config.yaml
n_kv_head: 9
parallel_block: false
seq_len: 384
train_tokens: 1429000000
Each number is 128 + 32 x the weight over its row's rms, rounded and kept within 0 to 255. Layers, rows and columns count from 0. Numbers have three digits each. The size before them is the row's rms in percent of the matrix's.

# layer 2 attention output (transposed), 576x576, rms 0.028, rows 396-447, columns 416-447
089:140125156201088163132124114123163130150131189137145043130164143152112100110129211140163143147148
091:113125102140158127132148113137124127138081161145097102165141082123135125073178188125109194118068
081:136128127116102079033101114143139101117105153180124187086102108082157089181117146145175121176113
091:100112098192142110140137130103186147205165052105128152143115105089182141120134122150099103124089
088:159128142140086095138163117194177109132106159118142089135069101157121133127113163117132120104106
091:099112181133101132039114156137106104106131098142116212092093180111165100156109191079153116148125
083:160176140162117160160112155111110105106114097101093162148159147155062143120139162178136098153088
082:075131127091092096182154129132122147115184055104095120154106118109103130165145073117141143169120
086:127136076085157123121146126146094199107085109161125155106148093106092149149100058087152104122063
093:088119175093076087087102171152065153124145145179168205100086158170061100147156132096210109169102
091:105035119151105174127145121098084195111114117158098119173163099136122137108135116134128094133109
088:138155160130165145137093079068157093125174137084119140116163176151130097122076170121124103122064
078:109124133111117074109114098108143151102106108116178126114110166082110106153096109134177145186140
084:084174122130111163169186093106111143129130172139107177145150145111116069078128090192191138095128
088:097156137160128183187106133125119113143166105105172095170152109115151115142127099161067113124121
081:113130131181157161133110141099177089144182167176137078147169144115181150030128104164078180112160
088:149146107103086065171167151145106171126129157117069097091051158111160115111125180080108179124163
087:179143089093136122178122136168201074088152147122109146133104141166135136120101120162073133132114
085:103105113105110100128116146106094092156137169158076095067076130105124176187148149164130114171137
083:096153077186132118139114091146186094159116111155100162104188093101163149082146152132121150111096
088:161195089086117115110142157121085171117130165160084197095052120098108102205114066161159082133087
081:141149183130070142131211094149125134118167193164131138114085166126137137195121148129205081154137
079:172106179113133132196156127145167138103144144097110118175147101148100165176075118124108117100149
083:138140105137076125132112094149182083152143158136193163123085127110094122176078178089144116174190
078:066087160170092099120139130142024134147073118141172152132138129145158166157127141151182072140125
087:084139104099123132121161141107050115147110118082126096146070134157219100158103119107105110151104
078:133106105114100200081096109075170145125109114168130088142198132143115134071072106063152099103071
089:112101117072091131132111099130161118041105099130128140112033096156114173133120124124163168120078
079:168111126115107110076139082162134062130134140171082183116122166124075117155139129092190163203075
092:145150119120160128175171128174104098136154131117126049116111093099143088126169106091071170181102
092:159141100176111083146155128100142143090058130082124134125161107169133175149128146148087145112117
088:186172131101203116146206113153106175115163135082102195074070151133139176180120131103063125190071
094:139129150072097134031085116133114113116106078190132210081071116151150121147114132091152122177104
089:059121056102135105137133085114134066166085205147106152136100148074154105149081115095160163110094
081:103132130158107082149128212152087168109185204144125151098083176132049160104127087088111186123103
081:136118062171146144148122085121170045103154066123165127166161087115121152080155057181145177065163
087:100115135161223143103173146097122118128090098114097120154118120141154133121092089139101144123134
081:145093165104087098126149120095119134129160100170075225091122119123106096109069064151087064177113
086:133128162089060155129134143176103153086149202138141064176131153173109106172129150128180152130105
090:090142183109109174178137127096122159151149137133102088120134200172083107058128095127134085104148
083:101149140178162151150121121157128082133122175090128143115152192081163090112059155165186140090101
090:116146143031197110141145145146132164141146124139067135114118135134111109105160112086115144103091
084:102094110099103154091131089141110169086101061114175125151122056120151157124165097150115173183094
086:078123115179127074153155159139107083182099203144167137154160165117071141153108089218135093093164
091:139141093127101183155163192098177089215129140089097027143083156165168137093125176129137121132177
085:101132139113177103158146113110086128142130063158125092113150118117085088146168106176135148135117
101:107110164057136144087096121098105120138137143208090214056106142086125092133124109056153081170092
088:161143179131112114049089087123095056127102101171142176078087120158084052145134120090161128157095
087:080148156179061152141164104130141130132130159096154085182116106175145135148155132148139121121141
078:144116115144164138082116160068145091143103091087128102085119121131177152159168102147138108061127
094:119113118105158129078108100131142111106115161142157088138123104121146111103154081142135131132145
088:125150111094107107092119104111131095148114166105155228082054101111099174175105102103148118129118
# layer 2 attention value, 576x576, rms 0.0287, rows 397-447, columns 416-447
087:130112134073119063146033126089080167159183086027135153145157131185114131111112123138115115097163
080:098117107179146162091117159097107143087152093070065126168112176109111137149104073110082161101137
088:132162127120108161105127122140130149119081169167111168157142144100146206125134067146124110181150
086:082146110107179164101023131083150148150124121104103155108165174076177149165167105120125099112216
091:167109135130114103100134175116116135127102148122051185101113094126112164141144130127118137124153
084:131066118181116141060163149184127170157089143093115131105099113102148080147142108093141160125159
081:115115176119169116113073109119134160115143161183164210128065167125091122085166135107125132103061
085:125157150149117161201186124104157089168155144131189108135087085121170105120162148146177105100147
087:149064091123104142075103128117149063121162114155052171112107112105104103143105148109086060103144
088:113176133104172106155137098192123077076148113130138096059098074181128082124131086147150123174096
086:117032171115110130106178139193159180176091119111085135132137070157116128101166115108145153103153
082:140181121124141113142113179151125142113130138120099156123109126142104148140096132120118168069061
082:136074138099132119128083186186129082153163053125184102107066160140161115139142155132092111110089
089:137217168102099110137185138193130142118147126140153080172114080171136110109157135138159116122146
080:150123180112157100173221052197099065173151109095170130183143065176093125083130122147187143173141
084:105091084156147153097078139086124126144153135134121170164185167126117124158111141159089106113143
089:099081150099145122110097095131137095175111118118100156145177177106131138165120146114145145153106
082:132189087103044127108094160144096120096112073080130143100128160115140092140117128120158137133183
082:107063132078133108109148126124052121112157091133149107172120115131117136155076096149108119088089
086:134114200147123125086107153123186119166131108152133142060116172094142135130148068098174153142113
080:118154085141142119165098163147150094130113088074123165116138158122138085138158109123065192108150
080:077139137120196105152101095113148126093133097181077168137167190081150121060149200094101179134141
084:157127168105119135132184145067133095061094181186059131135156149147072135114087168113085146155112
079:143188053108156155108149161088141107102133104107178061108148125091069063116125137099099136085165
085:146147135157143147105081185152088143078127159134123173114142196172077151104131078163162181150161
082:107086127086108127162126132171099108142184133106166133175092175117190142179175141176068119150147
079:144168130102137131119135041128126164187172085195170151142187143081162112144107113084117141088166
079:176081148145121147140144145102164152182108140132118130116093156176161151074069202106117103108110
089:115130149086082129102094116158151165163198152104059158098155085122156183123120175139165151114209
087:154096145050151136134119084149155134160169132156125150087143131088120065117160048085112132115100
085:159143148093074140117018143070095160161135145181103123124170177089134159135109140172134190094092
088:208074122128113145133123058113105189097118142087057170142187124151132150136112082168116159133144
084:101119143137096143128135179093142133126118139155170117095103122167156185058053113112138143160181
079:108113158130130153097107183089114079157118155140086105113113150104159094158107207134165093150178
083:101120145145117146114099160172101183163137158116175108109107145103145091141138063090155189185084
081:115170201151059144152134108099117118138119152125225079107135128176100146126114124154172144116146
079:143164121107103105157086141115108124138210141172194122121160157073177095160160087134085130070105
084:097117107184139137108127116124128146109117049105116183121110110121060114081155160124079132153171
083:117144091127115132091069198183080093114104110105148078143131063094084070174137137115115119094069
085:112119143093112105178116145145169170159143092097106137120087138123100193155142120062050106151141
084:101101144178062130138122127082132145132103177138128083156139082138115104127090178179158126127107
080:106137083185186124130119098149106180121174168120097115126165168133069156107156125121127191138130
082:090087166100121150132114182129172091105112129184171059150125107061085105112153152071122086107117
089:139063178088129118061066117148124122124124086124135136098139123093110080119104137120125121134182
086:115166116077114151151152143120115132167167159077139144112077070136162144134171164090173133091144
096:115133122179055095145188154129180101120072174114171137117105131175133111141086121224127128201101
085:159042127156121138118137142143071147124102129108091147095059133121129170178070178120129122091148
084:122098075087160149191074117118140122171081130128101099071133177175091105109109156053167118164190
081:169155142137089112103117104155144180141097114071148128180137127079063113117117138152150141179172
089:081102162093114147162149194157095089108120144090141124175133070165130110093134123158082055121070
082:113087090117154077099091206138109152096157152168112147119144123102152078186136112163093108084062
# layer 2 attention query, 576x576, rms 0.0364, rows 448-492, columns 416-447
095:190153171115116106114158115137156106112158141094090127067105148154150114090138110120144158172091
095:081126106130096131104113181115081092157147126134103125163077120139179097070100130147030109104090
096:103118101144165124141121126151106112075156135122150138119122126115150232072131131130121097061110
096:132158090128171121091153112136154159155122150109153110134166106121195062124142131124138155120165
093:080146099123144191148136141087124113136090066134136051172103154177139127081148123155133126125119
099:153130123098141132097141104198154130107143154118126146119131106091161201167097136121145119136105
098:140118109148106107039156160174147141135156091160134119132119162125117089154173142111166156160157
101:183171168127110143152121142207113094091131130173123154100078153090097171089140120058154137149089
094:075110141149135175149139130144155145116135098151174062197153168143103145077157122119120126110143
094:142149174088128170122146161149159149174112157154146076147065132149102176081135113158134119088099
095:162073178135068114084140102112113171093109169161134178109093123075137192135127127119121167157100
096:182180100094166141117170106186182059041119132209146117110124150123100138139088144089183112153146
100:149114149132108147143111154126084119192118115149132107136138153149134112148113131166086091113166
098:159128087182167061067101110139114126136152150171136111092114137143137078102127127169094113160135
093:116090126140110128092138128129090108091138199157106197070077098070159128159090145161118118168109
101:089142177099173144192109131095143122134100189129159114147143114168132196111156145135187133208173
091:187116084148093094112153155131111059068148168153087184126116148150118106199111188134093146146117
103:153150083092157047128145143083147065077166099147090182132149099122053101139101162128103142064101
097:169085079121130110066117070151136148104144166157123180096156163121113145162166164131131155179116
101:115150169160139187161147116112134176165110098112134109118163136181110118140093138097140068133134
097:094100094173107163099140162133122175146171099083134154139213144126150090145157178147030107117149
096:115146120125137107095122225074079103152145136152138103147102107160154133104117144189082142069121
093:119101148144189137153096123126106105144107157119123077139173101148168150063108068112155133091164
101:104154107095109122147148090099189152154151108141143118067082149119123114134140103134142142169125
091:094099123157120151129108134139102163113115137103180097186111108093100177096131148119127088118079
092:111091143111141146200137163116148181170147085129157079168117173137131156032165132122143126082149
094:137122102159100091090090114151119108155140169196124183113138059133116153133130141082108155194102
094:170116137193119133064119053132139217117093187137170159130131139142156139170101089134132153163116
100:142133123114125034124095117130112112135108154167121195098200098115131072200084191121163104166130
097:137086163166083105150125105117099119089146125134098165144139095121157091226123180096082146145089
095:131116137123118080103121176113150106112124166120089187075121175148116068157172134144145154159084
095:081081159137085188182097164116152154156153077121151085190138172126105137035132081150142127057094
094:143131146154126199086142142112136077129087121124133060135078144179107121108156077136099129102117
095:064079141096139109144116125106154171179117134102133083126139111132164140047163056140138116098138
104:123118108099199137150149165158158135156123123113131107113124206138097095095133106162122105119120
097:186079152127135114134071116123122121121116157078135164171147131100143104171133147131139152105113
093:122145084174123138068149131098180124145094101147125127101140109122148112104148087188146100142193
096:143176049168144161091153115137128060081156155130106162105101150159106080179124171132106109125133
100:113141129118209137172130166136133130108137096126117079139183123162141130140141137137098143122153
097:111143160085154143198145123126129150130137082100137062159198163098133128143101147103135120083181
097:096131148103090167111187120096122183176160132111188117185103133176094191110190110142141138053153
092:046139124126142183128133144122168189156087127172141066178151109142119133074179099155174137101160
100:103121165087138024203145124141085103102104129105084155156152080091154142167123140107137137135080
095:183109124113140096107140162138091078106119192121079179074074097141166110157111160121149107179095
102:143101168151120158152175105166119167180127088135111119085117197116062122086169110123135135115125
# layer 2 attention key, 576x576, rms 0.0349, rows 448-491, columns 416-447
101:119173114085142120127135129071159150108117077119179137113160106154106152174176109171111183123078
092:161121190152160126125156117145118185127122169097124168029137080145135111098153115148164155114141
100:089163178116138171171111168161133109143139194185102126167105192116117103101132157201119123102129
100:092094149154094126167137147146073122113154110156096090147088107169103162149083163155118162124171
103:100161153175109145077151158119135131147126103128174158161081086155157081100107144071183101155145
098:133142169149123117152071180085084119123079132147164112129109149132171062094172108132096128177153
096:154146129092087081111104106080106153119107099106106127152129108151133173131087148144119182181167
102:146089168101155166108108098112159186113165092124084174135136108110094123125088098180170210121111
109:111100118177143044131176137197135121161092147153121156109132108144120136086169119072128097102121
094:100138097091121117134132095138160184174220146142157074123126150113106139136153117120174081146122
101:147104085147155168139125126176149106135114152142102061163163131145169068099087129176097140065135
099:123139136119075098107121121115121093160190125081141120175043133146159165114136137130126141153114
104:085117131065147148117095163113109122096122150119195112146131144088181118151161090101106114096130
094:159068090122145161065095120170190123203124121095116105154110095113117155118086150117105216167133
099:127136154148133153117109121118165122146157133167139130099098126170078104079128069145152148069136
101:089058130102148106136092114123138093179161106184129096136138128071129144097101121139080141089108
103:135186203086046162149076147118082128105115096131119081139059119098110155159107063032185145120150
097:177152134096099136105137104156105104124143113127061142132059118125118112131091102102149091122147
097:091150114151116067121095095058113096160108140122091159130140130201124166121098114129152161213104
106:111075071142151173097105113096112107201101112091130135138184109160169121075151179158099116146133
096:093148140186104117070110177101065087113074148158096126130070122157132132143124132120130112141116
092:104152161116146142149171092176133080106107126127126111108095115088092089160156154070133093157108
103:094108152127155197091141119126121119170156113094149107140139154129127156135138142116096141097107
098:146118113090153100081169100073172155116124136110156131184127133102140083155162099169129115103125
087:158116122131097130090116155137117104134086102115150122124105074111141166126104074100105157191147
099:060124079115150122166141159169140144127122136178128077142136198087070161167146167110095089103098
091:145128151121144117127080098142164147079141085085119142187139131097138141141061108174153119131165
087:094112077148137140100094158127125104167125105153171118126152132137099154097100119116103108203160
101:108119056136141164086077130103132102135113162081108084152091176166152145134138157110127165109164
103:082100159154097111125121166138131131136058119147147128101147162107122139114135110096211091146171
104:174134088174140056150099116106118169133107112144163104085202105178101195175114130169116154103151
104:181135086156173097084163079171137120120077201153177163114143089170162073136141155164073127139097
090:137137193083148152151164099082157140095147152080124217151148067169180114125154133131114137108100
094:161187141103191154160181124151106148101136183103108183067149125151136105158096097135078101054138
105:181210098088097087145143111137171130115144188119092152135128086140119159137139134109104118167134
098:098101112145115128103120153093096091154120063183150131119126117193145151138112087108106113168139
097:162101099143150130112123142114100129158161148056107170176078116194181169094102160110118193133109
100:143136125128061101156114142127161147131146113125093145126108129161142139117104133146178138149121
106:106199170103139112120133141124146076152143122131149157114045114102086143114093165024138125095058
106:045152176116143079187138128171133121132104170174138107162078196137110116137205173131114074122103
096:123146097159186197142151153168175107080106192130102095083118131074157132126132166144146110139104
093:114112141158104089141159132143094132151165154105154116117147108097130143114184156103085102162090
104:139106142157152106098069112103113147062090123185176138080155168093159129108114101078171115118169
104:136082120147076140110072152079127167152120035138134110123129124136135121111105075124138173165148